Part of a small language model's weights: LayerNorm before each block, a variant of Muon for these matrices.
Each number is 128 + 24 x the weight over the matrix's rms, rounded and kept within 0 to 255. Layers, rows and columns count from 0. Numbers have three digits each.

# layer 5 attention value, 576x576, rms 0.148, rows 129-165, columns 192-383
131121116144115096124118115114119109140124131079184096140088132095082120127160136129110102121152136103177122129148125128110122153105115111127172115157139100149114131139102107110159125113128142086151134135163117121114141115087140141138139139132087181141135159135109147120124130124120107110127098156124104067100101132157117123103151130139156113144075114143129101098118159134123125133122148117096147133163164151146113081129116142124154166134121120142061099146124129146087117191115108135148135154127120186106103158104144077127130143160134113148170098132097180143123078140119120108
150138111134130146130149135169104108166142144147146133071149117139149092107168132103122118097109132132115156151169088122149115111142125096131097094097127138139151135155111143087130149141134097123140142089160102092133144155151134119140073118142132134122094169094101169144168118147113103151107125091149138095161113086170119146148121150135149124154085115124092137135149078136125142131068141145129130132119116127124122135125105143119144132129152122134149115133151150131125106106110110096139119144118134129158110138140128147107067132089159140135134128113144087138154110132085148088
108138082142165123099152127129091094108163158148143139112113120145102121162128146101150152160104144139165100063111145077121103108140159124127156126111151132107101118169130079154094134162163140111152150139137166141127146120136098140101139149139144119166156156095091117126094128095132130144108139111111115104127125129115152109167125152117183144111154146152147129120129129075146153127175111099101138127147133110142133157117155130134136106153112090184151124077100153133150152143126132118123137150131117130121136128097089139089174073098136148126095132126141148134120085133135163097
124136123156132141144129147130151125113113118163128134125121134090121120129076099119163119125138120141116148161114111129121134124135116161126140123149128089152136168104127102137086128111096112114157080130184104134087113168122109134147151129101118124108115132142153112179115109137147132171131150137093145120139164130132070158101140073156140080128088145108110146100118160112121125096129180119108144103140130192153102175103138102122123136117112116123131167090140113115114135076123127127139094134153133187148159142161083124142136131118121126138129148174092135124130183167128156136
088155104093165148093124099179101144125103164138120138090113092132101132125146097129160100142133132164128157134113149161171147142139129097127136122100102109153139128141106143129114143114124082140119110131145108101147118166157148145126096173136111150144137110142136178110135120104159142116154128116126127110136127128135132115111153164105150105097144097144146137172094154106131189115127136175096123146124147104156124097138116100108085133127137113109167102136091138115117076156112131142138154141088089122124090138127116135117140145154144108167132045121123078096133096151161152118
136142129127110134101117104159100115100175107127095151134156101115155092133148058098132104112151116174144128123143127121118164124169118126132077135151125162163170107130092105093107103139131149128118139135137135161166159130126126115117148147118102126136126164088127130152128148096140147137139076151166113103158137130119128143113116127132121103131153148125133131150154170107111110102148117111112120136121150111151141112142117135134127153173103175109136151146124133122123118093098163171131135134117114097125092103111155143109147122139125138127174149143120111092110138107142155121
124150103133137131140122118138112150118083158133106119163153141162109135129114122134127170184143151148135168169115127150115118103103122159110084117142093132138151112168126126067139138138120155138121071127158152115138136112086106113158126125146137168138114131075131095158115172130130175102162112145114139103108128094097125135130165102119106121128142153120115162122108138111148138116155140097120137130120137115114117134126129164100136131129148125121136125116107090143108103102152162107150154111106136101103123114111137096078127174138132110132145130093161081125116130093148159101
126155119132136127142156146151178161116134113125162150124164131152200162126077101169155089126123122159118149116119152120127145125151106107122128115115169125069141101094131092153106111132114132125146097145132137131136131105130130163103099114060141080131122153135099132121117111163157125159132174048133119099103139108143146094115133130136115114131134155133163164113124147116145122143123142145074123091159130143152142142128168113146103149103117110155113059115103130129122132137124090111153090140120156122190136201113141098111123118148093154159124146149159096176107133117148131116
112135154146153131130103102153114129164166101141136118103114119086081105100147174143129096109159124105136113110137111147124136100126088093099087154125115080140104119127061133104090152105161118135150121144169123158161108119087112140114156127143099122165121128146127126152113123119147164115127091155155131129108102133091142128109134102108098186119171128148113129105093126128137123133104135093131082134128166183154168095163144147136098098146142094140100142130136152130116113110159105135134157116120152121151106096097108096137099093143124123084134140165139128098112145127113128112
155121102093109151155136134148117118141101092096132116170103112089119131150110134152109169158156138120131123088159185150133154145085117128145112081129071070114178136138142107125109142142109134170159086126126146088150089086119128174171154097165119147148121122113108108130129118117103118136145098139134121110200129134176102131137076111121154132103087144153138131162104115142061122118127108125157107147084159154167099105115136122089106133102149133107140088125079092095105150137163091122118106194134156152125157129132117127130132140145140160124162142106104118098115175101124143114
146097133133182144175155140116127108114154109116093176151128171109108137150109130144159132160111112123153129168143132144139117102080096157157141096067131138173119103142140106094076158150138163096162107134156124152096143098124141127133083157117072151144125138131152137170107077115133133135108144141136126159137141134120154138112104146169136168101121133145171154132120140135154174134128138080146157132131127137129137098100088133134115134136086149106140125134121156145110118089102159133159122132137133120122105127117074108095110097134158116149083119126138105093145113123142124119
167179100142135116137131156123090129131112136155121136162133131141072099098095144145151122156113132059165151139134102131142171132090132166101144104133146131136123108143104097132136105165170121132132125090166105145135117153103119146122123125151137084144125142124147171136139192182183185148096163119118149143135161152139104105104122156141138157110079108113103137123155147133136086137145143103119152148142109103129125144157171130138142127120139157155146132117143137115133157118123138150109117072087127166119094143110102136113134095120150149106093138120097118086122151120112097171
053160157095098072125158102096094132136137122133101126120180133136106137139129133166121163122113113093104148138144142134116153107166123159071140092165116056131160125131113107177146132142134116146094137140158098142138093121091090113114134165133102121087105066138139152119119123124152124111090113101097161121126092122105136123162160109098105115175127189095117120162146167112153137144172139131140202129141103159064160109177137122103132177087142144116123128155133120158128116153113167140140134158121180127116154106122144140148131155152129100137116136104176165078119120114138162121
141179147118123140131128178165104090129118105154166099117123114107106137107142107155158137151130113124153112102115150129113083120176151103090169126150162093136133147160082128132141126106124133119128149135119111114115129164117116168116129150152103181146116130112122124103110160171090118140168142159141162100143134138120137120177117150129122101127122131132072128111096135139117154141118137138109159137113099138165141121159098060127114093116138147101148136125171119135112141149154145178108117154139143144088111110133057091115135125080147107091152167121142120111166172138094120156
137158174167113094132125161112163150106105131178107118166119126150143158130114145128136149098140121080151127125134121074180107126101101121101112108121110177158105126100112133147160105146118134148139127129151155077149119136117141156112120082108122137132107175128079043153145099139108110135104133152120095150061138123131134130124164108118124101122123159138126133077135154119114132137113119089106120153133172110170104134155119125150125122127105120161153139133101184129095132120103133127127154083144153130130162102150123129153141154141145149124127149156156153130074096099144120097
138120110135142110142115120100101124141135131155138117161123123082164100134122169136141123131151129120145155133119143133112151140154132125125120116151131143097153145117087118124097131104154118142125092135112125135124161141155137133138126139097124134148124107151105129141125155170107102135107105112120142130068137151149103128166102130120132122159143099105143087156115137125140168159141061149119156097111099199132133163146108143125108078096115124137141085103119149133108162111157133139128090076188159133151147122099140127144108127106127151141112115191139107130123127079105117103
108102162116162129111130143113130103076136135131149122172128109145108166104142097117152145130125188143148147170128160096145123118118121125101106139129160115121139124089145105133140113106150122141105120131113137160149101092111154128101155150130152156104137128156090152079134131137116141105100154172096125142092142182125130144107128093132125099119154139119160137105156119122120124092114119106117152134139133143102111143137135091109108123151139161107115123161147127121102119079122086166099127127139110141106113132146084141103124135114116070097092101175151148144151114130103089176
105145079107103142153122103128128162117102083144076103092108163092135126124125135120122106133119134156090175120145125125109140120138139166138162120151127142137116124130113125131094168141122155123156152142132160159166123126131109143143122105158139112107123171103151095094163168118142100131133139112149132147115102120156139143167140117116106127127078103150136157149119116108143093135145146098122163127083120118140135102136135122130153097104163101122144115112173093130143145095147125127088120081106159147100081157130118156090139107171134091091158137177160155105073127121116158133
107113116124131076152151129101105117136157122132133108111118135124199148137098115129115090125126128128145119111115107112123108139169132136087094133159106146120166115157158123099134161111118117117123135147143125156097134087127142117126129123135091099077147109114145093107099140128151123139106129124111135086083135106159065154115142147094104133110063151144152112120137114102129174163100157132031150127151146128135104098109105149114152144187157120128148133145109177096158144116100117152136098147138162126136103178143101118082123158131108114105147126137121149142136165126150118113
119129119139105119114129166121157139152122134094103138149106179125111109122146151117087111128123085100125110122117140119136089117111111143152159111169129131129085165146137122150133117150168122111146170122105164131106059178158128154096140130192160144126129084160124142134066133120170133128152124128097144123159128144096145113114126162116114155114148135101155160122141099147140119159115149140125128117135082126139153142137148155139144169096148099157137108146154148112133127132127079099128143111107132099154134131140113140114145179112106144089159144156124108115150079093175084127
118108131131122105176105108143135083213099104144122142161128140144152084130118125139094099182124136110110104119082101123103112173127155151154115113141134115108109120109125140129120095147132141134094109119150144119087142151126122095129147128139129171100098147099125104132123145107161094115096094121107116099104119096107117144152181143153113110132081121120152134147123126143119153166111155111131132156108135092097157078075125158153115138127104143154135139134110143137099093121110103109142130079146155147113148137152050114121144183171112102154135186094118126161132139131074137139
159143151135109126114128087128148097123106152155167123130115137102087114119137155117091142124089117149130158101122122141115147127114126144141116105126151163099125068140101101117122155105112137133114134158149109163103127137118124133141140136130157139153139121096130139113118129140077109130095136114176137106096128070145141120134109077149114137105156136187101131124116143078103113151124146155139171140125082139116119146151145089108135141129150108097146115146104121140124164145120109132170089125146114150171112130158158140120121081169094163137111126146112128147141106131095114141
115112119112101131163096088122117121104123143132110147134162125130128135115134089109169125138140105088184152127139162150142153123106121121132112088144167107128124152135143140164180149162089127136120098116093088156151187122102127096140163138137124131137091124126163156114123097094130119103149091141124156142141099167111160153101113124148132175164094145094132110128108127144065163110107106144133154120109112119139136128112163114110127158137113140096144099129116167146134124142107130120124098124102133123150111128140140103121162101123101090153138089155092132100089129143136146118
155152136130130135119139129177124143143086101136130099120135087142124167162148108087140088114115133122122101110131139150116111145096179122143089124140126105107100115161124126091135142175105134146119153104149088115151128143127178152138119120115150144151124092164126148153141136107116128114102107101124137158137127147165100134101154122127129148105157129130146086132158120195089124176041146109138135141116117131152103093099134112116124108119174143106149181124129090121081149142146150151080086122128153106148096134098128093155129091162105122120126145194177144098121155148096162146
163143108126183096140099135125131149149120154120139170113129136088157112134117141134137165111124119111116105134139076107132166101162131138147109119109107096146127110151155168106122123187117107126188158138123124153118116153115130106139096134099107126125172111139107136145141190148160091164114118139178156096126139125118122137130127161103156165132137135090146132151163089114145184108095068126138098130057182111134105069147093126115164113132091141112125132158155162127120137121132129137130106099113138073105129113096138114098125118112104091130136132114131127115108097121176147109
117122166162116095126163114146150134078141147119149143140110161077137160092152146108102153116182110128150138103088101106115178124117132125103159141089094157134145124115126100149088153118094177140127122156129132114146161142112141117103158100099138141124120123124129109110104132102150125183138147104139117189113129137104093080114159146117123136130087139155151147149155102114139156134138122101158141181076101143155177135179124143137157133119147146093127109133101121144134106156126146111121115114124160107126157141186150142091092113107131104140088138092154115095150156145170114149
143114168114126107136116112121154100130125114128135126105178107123159109118156103140154154125101112074115139163137135135134082116120132158100095122117140121135093162114119112156147121150151110116127108076146130084152131098149077129137151149074104105131159136107106108134154170164146108122097127164106127124137124144117130141094141114105111165164109174084138143133115136137142180147120104178165123093126117134114169120164140113086163131091147102098128118178097117153161115102105137080133146080145124087082142140165103117177152147128114149072144067116107126114127122126153106132
146141135111152176105152145139110093131155181141124105111161157150097100139105130139119152122126123085144094121117091094166079133145127119149133115119125129114124117153158114096165147117114127096175086053136078118136128079123113162102137132152106123167132140113111167178103146105132145118155128103130171146139097070134153135162152156154119134197161167091093077128168113146117070152126121155147143122121153102128138130102131097119110109161137145116116105120149141130133124098139109105131128090108142137139108120118113101108139088101164160124135144139123142133118095132134130135
157152159120143121115138116140114130102075095129154129120095165131158161161124129093127114122082136145124088160117155125134147114156105123099147095141133102104146120113132160137124080148097105179119121120069138113177143160110103103125090158115138155074144130117134146081180130146141153115104129162116115169134151096129147121138106152147143127120155121133120176136168143160147098123176133082140163153105114130110114142094079137126091108129109106129126140155111156095085116148125143147099122083114141104105126101107129153124113172135116112137145137121126124106110118132132123140
138115120120102168128101133132122115170110082112121110106109134129132098162125148129103179137121086124133151132105155065138131139150177123094162108144163133110099146119140110126134177101119125154148158151087141134119123126130125138136177137101138138127142117108085113103129175154129127126105104155111105112131118120133108141136101109129119104108145106094108119118121142113135119127176105093137152119103117176101107165162135154129120133108102185124110106138117110107156097103150163111106147116140135138087086100134128107097121135180116096119110137104113105128117102100114097153
167135131129168138126153090155132111095123169146103145150156114103124106148133109126119132102128128129090127150113127128144115154126140158118122095131087117112143134132115113126113113114106161120154130154106103136139146139148131125126074095136140155102096130167115130157129107111104153094097165124145143105137169114114137136153159160122133117097134148126125160165134114145113139101189147127161145099136161105133160122099112162125119087096127129151117098153191112141104111159171106179132128093095139147095134126107153122140145109093117117142147095114140137117131166150116157132
164109115146103111161160159136108111113097123123111110117125165099091117169123139154141118117129098145140134107133143140117171117146154108148117146146123161145122155127122149097132130139151146104125200119118082141146169176145172135082136152125109163106141104149116131108164090144107106121117106139131121151146145140119117137100110122171138143097126154167160117132123137141137125114139121136132127175112107104161135130100119123143130128118128104141112086130138149056123121121169179111115126140144148132126112130119190125118157139158124153134122112115114120092111134142130136142
116107112122147111153157086130173154119142138116155139163139132124109151117158105122159136127148119135121160109170137151155075121147117074124182174136165156115139137157117120154096119149099126151140085107076175170102137135100110095130163122155136117127119137167134112128122131126107136103141126123114121172092124143141097124144142107156093150139127124088161155117173123102159092135091133113108116151143136132185119127170124151113082150091132140137137102146137115118141137093167130188118123126118123135150118137143083110123137160125107137140071129146115112098135156090119098137
131127139159139136139114153116150142099122103132093132114098121109126091132074082149108108129141082125143123133098122130151143130150099136103105077102123109116139203090105147129127126147153163112137141146130106139159127146102137143120092145151111106127134143133127134116138154140097162104105159125148176155099143131124111124099142146106134106147146118114138102150125156165123146120092145107132132120144070158105133069129130112108150130140107115105115118111108100142132126101150143108092130105129140104134139092109136112115155154141125109124127120153132113129097119157130112143
131133132149102118157163110157126155107146122112153158110166115119136130150116131119122126112120115101102146105134113148108169127127133094162135135104107094072114120136168134111124108187145079117101113061148123077151073124157124137146158125146124143087100124131066072121099145095149119079147133119124110137143125107130124135141158107128103155157149157148156127132084208109153088167084112104078112117137103192158088112126138169133168148162114106126149136126072143179142148097148096115121142092094102165092108139130120138129131175110190168131069155127131149125153113129110116160
145179160129111099128152165150134137119097111127115119078129110102138119118162102097135135082106145164121103146087155106077171156123166144158130099117132170103120088109123121124149121168144127118141147115111141129125137130112152149107128088125137169152145099096091094161153098094157086126134114181165106131106119105121117118139062142166116122174136128096107154159185150131113162116151152137181131124135150163149128113155072126117117114127154129122128132157074131138164127113097147143115124115117122115147080155129121156137088083151129149147135140123121121110116113121115175122
120088137113115128149146152104147160103118092138149140076123132154152147127141143135163188098082128157136148126098151134114146140114154163121178126067111126153099157157109140118146111147154127157108104123141125161201128061109130136147094104089140158136141064142109139121147169120163113128122127118148067112102161122135134089153117164103141127132093070114165133126138139103145114135201120140150125122093154124139137117151142120121105112112122126141157160117108109107147115163156113117128106136112156147125125148143130128145091112144116147076113092143146109139139141079126108129
# layer 5 attention output (transposed), 576x576, rms 0.423, rows 129-164, columns 192-383
110095155138129162129093135136127147101142122154142173124126110163119118158100118140153141089101145165138108123114163139144145122157101126149100115120129125109136146095140156130108111146138111148125114124148130140121137128138100115100148094069156081134132115135167111149090112127138122133115127115152153181139129090111101115129114117147101149111151163117118105145135088108138125134117148164109132131133099091122178129101118097141101095115130126113178136119090126113160157074134150141098136124128167079183131114105178167098134102108108112127087152110147089091136138117106142137
139141149117149135119125181126145128147137141105110132172148134122123154169102120133140110128153144146137107109144176161114138133150128122149117110163145120109121118142133126107124134125104162136142122180115162126140098141121148153103161127148099132105133103161141117125101123108126177117167150131134133087112170163110146105087160109093137111091143096129167105134125128117119096126170121110116117137131136128128102117123162122149112153137136141120125128123132091124114125116103122143126102090127161137108150098151107097160197089166126119113116101130113170135129151110144122139
167124119129120115135090169115127134170113107085116123165099105102099151069109061150104134099130101133083130143099140178120155126120132087131117115121126122143112135102112164133140102109099133161124084126137131144112119155142118088131187105117142127127084102143148166173126167169127127111142130138185140140130125098104083161122125120123081110188122108115157139107128139203100082120099146128140112119131101181110176104142121148132110134116116134081082135173150144138098121171139139125152121105154116137130121106144127113132129145129167119147151129118116096156145147113115111138
179083115114108136099137101152081141111104112126140136140100141149138135123162182107084114136129121071138105106122082133127093147112161129152116122119112147087092104135131141123158130164148150152105166129109116084163122105135160116117113116137127083146128118169138168094112191125126125074142116119120143116114122120115154138168133154105146135094185112121145107132137137148117101141132094162159096139107124087094160084119110117118135162156110160134138133165114129164124138153118129139147134103126088098138113142079086116129172138071127103168128106115134101166128104134112109112
124100116177117128148164132107156122109147114109094155156149159139143131128130193109116166099116105133124123158174124109112126103128142133146170144155107169130120143100127102133139099122121151150132129085170151142139148092107136086160107160113125112085085146114149067120134141156123131140100142164148122151160133059147117131149120145137144158148128115140144089122148158156149100101129139089149124166118109126091108136125116187138134135130129129129125130163144114132163165122177120076131088129182131102137162146133086112150097100123114128093110166122153184155158138138101087109
141120107142169088138098153110145137089078125085140134155107161132120152116110129148145130117130091117134112126137111086111094126096134098138154147134091130104106142127155155162159113128077120157150105121108168157116078103137090151115123103123139155131117109146157115155110123139143144160111171137099143148120108072141121145130139141111106157125123139123128116113105106134125152144131102123115095146139113136117116167108136125131118113138156135106128092109131139115112162116175092091143112131163147139144158118148090108217128113129126112135078135140145109175156092114117122113
112131163151125104123097119096101084153160145101116151127104122132136148133136168172153134094104097115106099142126164074154140131108116122130118138106142130104107137092126126175118111114090089139170119111073112156140147132093125102124117139140107097107165120164137172125127096084138051149125153125157137142137126090190107094153113137131128164146166154118157089126133129148117126144084143178148137127168073096126162136132129070157127111120109106120097142154169140130151142129123118161118115121142120142166120131121134147141090118119136121122151107165111128146165129142136084137
168128135151142129110121121126097108146142168171127100134114101107153129125159155110128137127115167138145128131152119137130078102101134141108115132131108130155115155162096126136124142142163133124146114115124099128104115156127129137149156125156113150127094083116086135139120133117097131125136060164121131117111103128173097174106153122148114168146107116144090109138166116147121115119112132118147147162138142141093133100093137128119146131151172111108124142154123127116171163111116178112082157127101104137090139116142176131115145164093121101118129126111130138097100163140099128139
139131122131109132108155160138116134111047121118116147148123132129140128154149104118108145127152125136167115148122155101136111137114102143164144151152126171086156099144171122168149142141104119150121132102091152118085141143153156135113079106114172188122109125114156114141122156142108107155146114150121111137157151142145125127152112148125114101105129131103119125135125109126151135125140119110127130122121171098130107153104115128156141086100128130147161084152150105101131146171136156120144113143135076104116127141136144148127166153094176114132094108092125136127125143124134119125
142165162155110155123148122146142176121119154150136122115141141153179101129153129114119153117126126104143115180145110084134126107187095154111163142145154175127084111130124170144140118157120107143113115113158131135122125172122114129103088109123133117122085128136143127156098117141152097110108137109132158117074143114124127071108168148132124141122140155114089134127186133110170147163115136100090102112162149138124143122105118123122135103150092139111117141190135135143144111142123134172149175079081120093117154125140000135147093087100120114140146100121163127151162088140124111122
116159162106078105087102070112088132141145127113151113134094105152085092114165154158136139099138156160104112114134124078134143140124112133118118115156106130105124157168106148099134139101124116113099139083121147140141151112145107106113113150101161133100092112125119127120173119150140124132136119126107102095089107122107119133161150118096098091119152147079125096145089103100128078144135107160135131109112096111106117145124134124173153126098134087136140143169085169106118112155158124119110111109153134140169169125142106110137160136117117116101162111181110143130130117073099108133
125040128074149149129109075124150110142145119125149141093137132134148185194134114116127159128144164177104089129075123150113118132120116112155104138147136137112146118088110127139077188118152127121135137124109128098127167123137113110166155144112133115146129100126129109131139077101094090080128097126104117142090157119135156176108129090111135159142168134138162103154124131115140159135123125169106129133148145147108106138150064125129124130132124090162127151113134112141156152149122119112100124130119086122128135129106011102143131178122105099108138132092168151133122120150154167117
146101130137135153141134158179126080133166137141137146102079148109097102111074119075172162160145096130126152102130132103142123133142144125121110171102122149114135112159133130102136112151107165114140101132114157114132140132120143124133170098092143149117182174106114097088147122126131123129148113163137118127117132127139134118079109081168108104109133088150119141100099128128159153140127134117127089167150157120127105141160098146161122074148131070087150146129106174139149142095128106133108144099118086115135142108118097161124147142113140131112132140167089122172129156160111078131
143085088119139162087159117105146173111152106125105146167143146118138142135139129127122131101167114107116119156140092139153174139103155169146138157110126133102148106091149141119132079131091132140088122101112137157135118134139128119160142088087137129120114157132146112142151111095179139143111100107089124141153083126129121107094139109138140134096123164143156161136128130109113101118153132119128116115133167143123097113107138189149097141133125122159109124143097108141122100100088114122127138128100100150153156136141165139152107159153097159129125072139131120134110114140177122128
102112117118139128137128130178119155131150112103107109108138106111126133149167114130116085123129129136115096116127114157100117158141126140116106153141169102118110155162136142126145122117181096106127115134131139160124138124133148132132140156145166113121126141099136148116076147134149132146179184105132153145162104145120117164120118126128144133141130107091145132145145084141125115116162136161126136121158109151087133101115139141102111130149166136109130115159140093120127136152131105120134124142129142097140115135089041158133109113108117111125102098111092096124158157104110166137
138112139084104195134140108130172127128110126141132145126114138160087133140135101155117142140125126109138131142188113125126105127109140139140146144131090115122124111134142130109095157158146118134122154125135121108115107133130147153117130155149131142100122147136156154118172111087146133122139096142124108120128152085073138136099143149138123164101123118118150156157105136097133094157107181145149121149152143139104132075100107148128120170119186129118126165150134154154172150142096158128114121142111107163132104122142158125120122148105120120050172163090112136114157140172166149128
160155140108105154112153127107140095153125119106103153135142154129117120130131154128117139121114086095111137091083115079107112201115133094095143121106116185112168160121126160137126168134121146117131151157129138137150093165126122107126096092136137115130140115134167091169135120134155148110148127137106080109145098134131144140147113152122107142100083084156093169118086115136108121141136108102137096101136089134153183116133109180131132113102104131121107103124086137155118136126161150130110129085117130113184143099092176145167112161116122135119164142077110103152089162125154181106
128142158153138130157142147137133107157109137138126133194162086165139151152107130127157155149161134136166107156121108104120140117138110101121111133101142161135144125121135135154130087113143138150115111116109095109112100114145140129121139125121115112179106133145103151153067078124132174136125115160113073107153154100109095111112095141155144113129167141091119128106141136157132137129104100130117109119099140165150133137111165136118101128149119138147106141120141138105121098117126107130173132126145136126105168064117030108167102151086143149150099128088129081106157117109135117119
134126123104111180109105176159156112141140116156084156148147109116048130096152113123144129129096116129092121146148127168167149071094101116144109097105151136091114135131106158131144112143148107138163125160144094136122151158132108152119183117102172154199094103152134117146104118098164116110139117155131120167126133141131196118175123138183157130133168117118092110121131125100154107130101107147198155103142101144150121165118117124182098132062087120119084102138160111117134119164122138119113134109132131137124129108118055144138111112149135106122149162125144151130113113115116145152
127150123123135128150143138155115117125094123183144139128150111108134132143121130110134118125097112124120141121120131133116161120144157127119070117104144125135134099123099142087097136140124138110105104142163122132155164122138155111166125115129078105102116151079105109144184106135093103122105123133156141157101126123129123150140159097165132118117094121158115126131146130144125131121151103142123138173124141102139081142150113145133116144158106138126116184130135145129146129158128188136132143137153107169105133153108000145135125130139131121112102133107148126150140142147089122098
158141139139129151103139174141090119111168150136115123112122124125074128154119137095107128111123125132158131140147101177109143128169121134146134132084121099153152124159122120110143156100100119105137146156132103132155105111158130149104162117138133072155107122124109117119143104140127155145142146119132148147142115160113091115103104132155113161095179123106126129123133129108153107127179105148147156117141135138152144140123136109094154136114142130115126158136118121139147109129125185172139108131113116119132132116084142102141143111116136147147150132186118128111138150153171134101
124123104126185125129140116106150170121142141134085132142134132117200111112134132112158087160137157136113178173126135119151130159159152126123101150124118096091138148129173157131123101128109119127101120126130136121138089119145128164168113171085122113142150122148126127089169117057099139149124098154069124121114101135102104134139131145145145100140128114098145134157098132153137120097121137122130097106114130134135135142079116145139114132113113161141158161121099155112148141067150178107118124142133151108128138151111112100098152128103150126117140128096172135125148121126160123123
135125131146147117121175142129156161164103124105125174079112131177148139146145154126112143127128136184116122123139120109122111136161114121136126153102124152161152141103112133115093122089142131116145134120140153104112099148127144131133130101121120138113172186127103094126160146124093157146094153113135111100075140094109141167097125140123143115115170146140101143120168130119152066111125155076124100126154133144113109110142105141139143102127126140165116127113111121096109114130119130147139126148094122142077155088158255163116115121116105181126122168121130133147119152089124115132
129144112107129103128150122093125119151140157129151155145141155119154055117105141146130170102075110124122127141121148151148184124128100153143157092107132124167141125060143151174107129086129094091121090130114139120130118142098114134099101102113121097104115139109113083114118124136159168131180121145143142105077140121112132127127089120136132129139057122161114139105158129097196113101192093127114135122129124117140172191133092146103133103122112111174118063084130142106126137120097136144152151148151080145140124149123089126149119188102137117139141110090074119131162105124175130091
094139161109130143153136151119104157146142139090137118141117143134092094118132084139121115134110116123099188129186162178144096111125111095130135164149118106123123165167124117171152161072172130159140135137116108135133099099132145086127144117152155151137152176081138140118117114099097145123124149146076072122129077114133177132137091086127082120173140149145147116121121165132089087159158176141113163129171076135132136178115110121081082126142118100118170160115128151111185137138125119097137148172114088180097102118117119169176104150132144132120136168108143161170149120126103128102
139140113064161097102102116105103154162135147152113110156128151122109137132114086113113116117141097116125123122151119100132110119103134171123105088134162102096127114111100145090173124183128110136104105084121161098095116135118132134122065140174140176152144160136112141154127172115132156066154138123103168129186135111175155133173095123131131107135160151138105141097109094135103111159120122182118119118174162125099123119113145131127129105123110125117154176128139141111109120123151118140111151103134129144133120132145071106130150140143128175092123137083126145088110115143120127064
143139155133127124141135133117088148110145134176109159148132106125124112156127118129117133162144164151134123107101095137117157135122090124156142134121097121106152105137145129152125122082115156115113173130117101135119106110113169109107105120144148162101133149129168120150138095114098141137154078117099142135119142132138145110135114150164108113120151098164079133133138099136117097154149128124117125140146118130149106128121117149158132154151099137145120147078132152121116137142167121149092091157101107177181132132125092195074093156137103076153111159140158117169125138157143111149
100158153135115102124084129104131131129114076109172177116135126142153157107169122122142106148083142158101112109148149121159174099083126167100127134152138153140110148106115128137083151160129146145111159176114114088135111158120145116111113135116104138118123105107165092137130113124120121137151117160141119074121130150123123138105115111091144108092107114118162159136138140118135115125129144077130110130129082136138127161192143136134141162125128115104117160159133108111140132170094145133137132122162109111090168144151174148107115138174120142114132097120115122139138144125124141119
101095127136088184150159126126131154128184162135121100109136102138084113085138114159138162100163142126176122107133095117123118136139133137159108123077144147158160102180117105131173169114151140115167153157158146158086118099122137156112150091140122100192111123115156085144081116142148142129145100143126160075137105109099122111084129138109129121108086128136148095160133089132101189124101151134133092126146137159160154130124161103161105140135138118124103148105137147140161097108134129111146145143164134156170122111111118106138152111135131133131125103116128129122158091096122096122
114090103142176075148148123113137154135148153162115123108115094134145153121105084158161119156162109151118154152138101171074127072148069137121103123119054112140158114167100164116148091154156120105113095128125107157120125123146094116137139108141101092117129114131147198127151063141124091140091165121150112155130119132104136148117166139134110155163103171119151149150139142107105155146122106136099146130143148130192130077092118096093092089109120079125134132122119176135112138126133105158110123162116137142127149128151138157129116134082121133101133174159172116172121102107176106083
122098103098121112126138141112097149168126131101155080123125132126105147154132113116119147115124090122188141118145097140132101098125150148122160169145186123154142106117117148090163148149123130153115094057146149099156120131096126083133162122114095117139159135106112115136127118117155113155152104153106138129135092129147127112111123118157116150118111127169138120121112142091109123140132120140097087130118085112137083081129108093122136141139123140124124149140112116086158157100125145067136100158139117097148141134140147113130127095113120128134131125164149101131123093162139126123
127128123146138131107138101139119134123140129142144141125153063100143113107139159121149136134098123127157104120146154137080089137133137105138158137077152107114141111148120111156154106114116112132145109129151161153116143116152106126127133119125130119096124103097177097127091116129120151169116123147142152093117124129125148053142109159150147081174159102153126156075132109076138118141096131124109139091117132141099097166127112159081127111131147069155117163101112129136139123152075151123108107104159141131084106118141174133111118100093110113130148124146118114137149121105096112120
153142119141128123101149191131135110141147146086096111100156140113144145132103167138142139061120141110155078166129128151122155104124128162152090097102096089135163160139159137118146116136162129124151144128134126083149134127103162142090113118104111096119145128123151172130141112116119128173133117101143133091148133062126168121119125165113128122132111125150121130127133154155119121130150126104143140124126161130114136139088136122151150108172121096131103118108097146140146165152140094072134121142133153114117138133127140160144129107107168120112168134121166139149115131136128149149
123133125137094154135119093125090106177135142131155117157133132136163128132205188129150148110110142123135103131125148135154093141110116128114137159145142112130138086169139103151146106126097142176096125109131152154113128140183104128133157091143140126135141102121114078094140117149119108127133125127085147146134134160132160118172088146118137173113124144147144153122142078126115171139120132133159125106148136101177127153121136104146119137099139146134127129168103160121130138183122131120116136141120120113107129126183135117144118096105085130126150123125130147141184110146146162104
130137098066157162092136131128126079164126126152138102176105139126103112119115157136135134098098162119083115120114110115129114121112126108155149110093157158176113133157103120115132164074158164113141112170126138167136137142095173127105104134132146114129115106127150160151133091115096131151107132124111164129101158136149124142106136127149121118107087105076147167144160102113132158112162172099140170119135156090113136134133073123120151090112119108103151092132117140099122140164111159139112097142148128091169131109126108119111080134139129143093141137106155122162097134121105151082
096102102109166125124082074147152128107135145113156115152150150128084144136084141085111143140172138156127137103208109107139089062099129113114176133145096141164138172169144139143142130127108133150111126155119099102129149106094166119113150142091111152117119113152149156170103167113083159117151101157077143180160131120118126150145179158118097147115142138184132141128123130127163116120096112119112136156119150092147149148132146122152113132128119093102132086152165108112125119110137148107130093108134146140112125146099153078122166151151138137080096125107122117136153140128141134118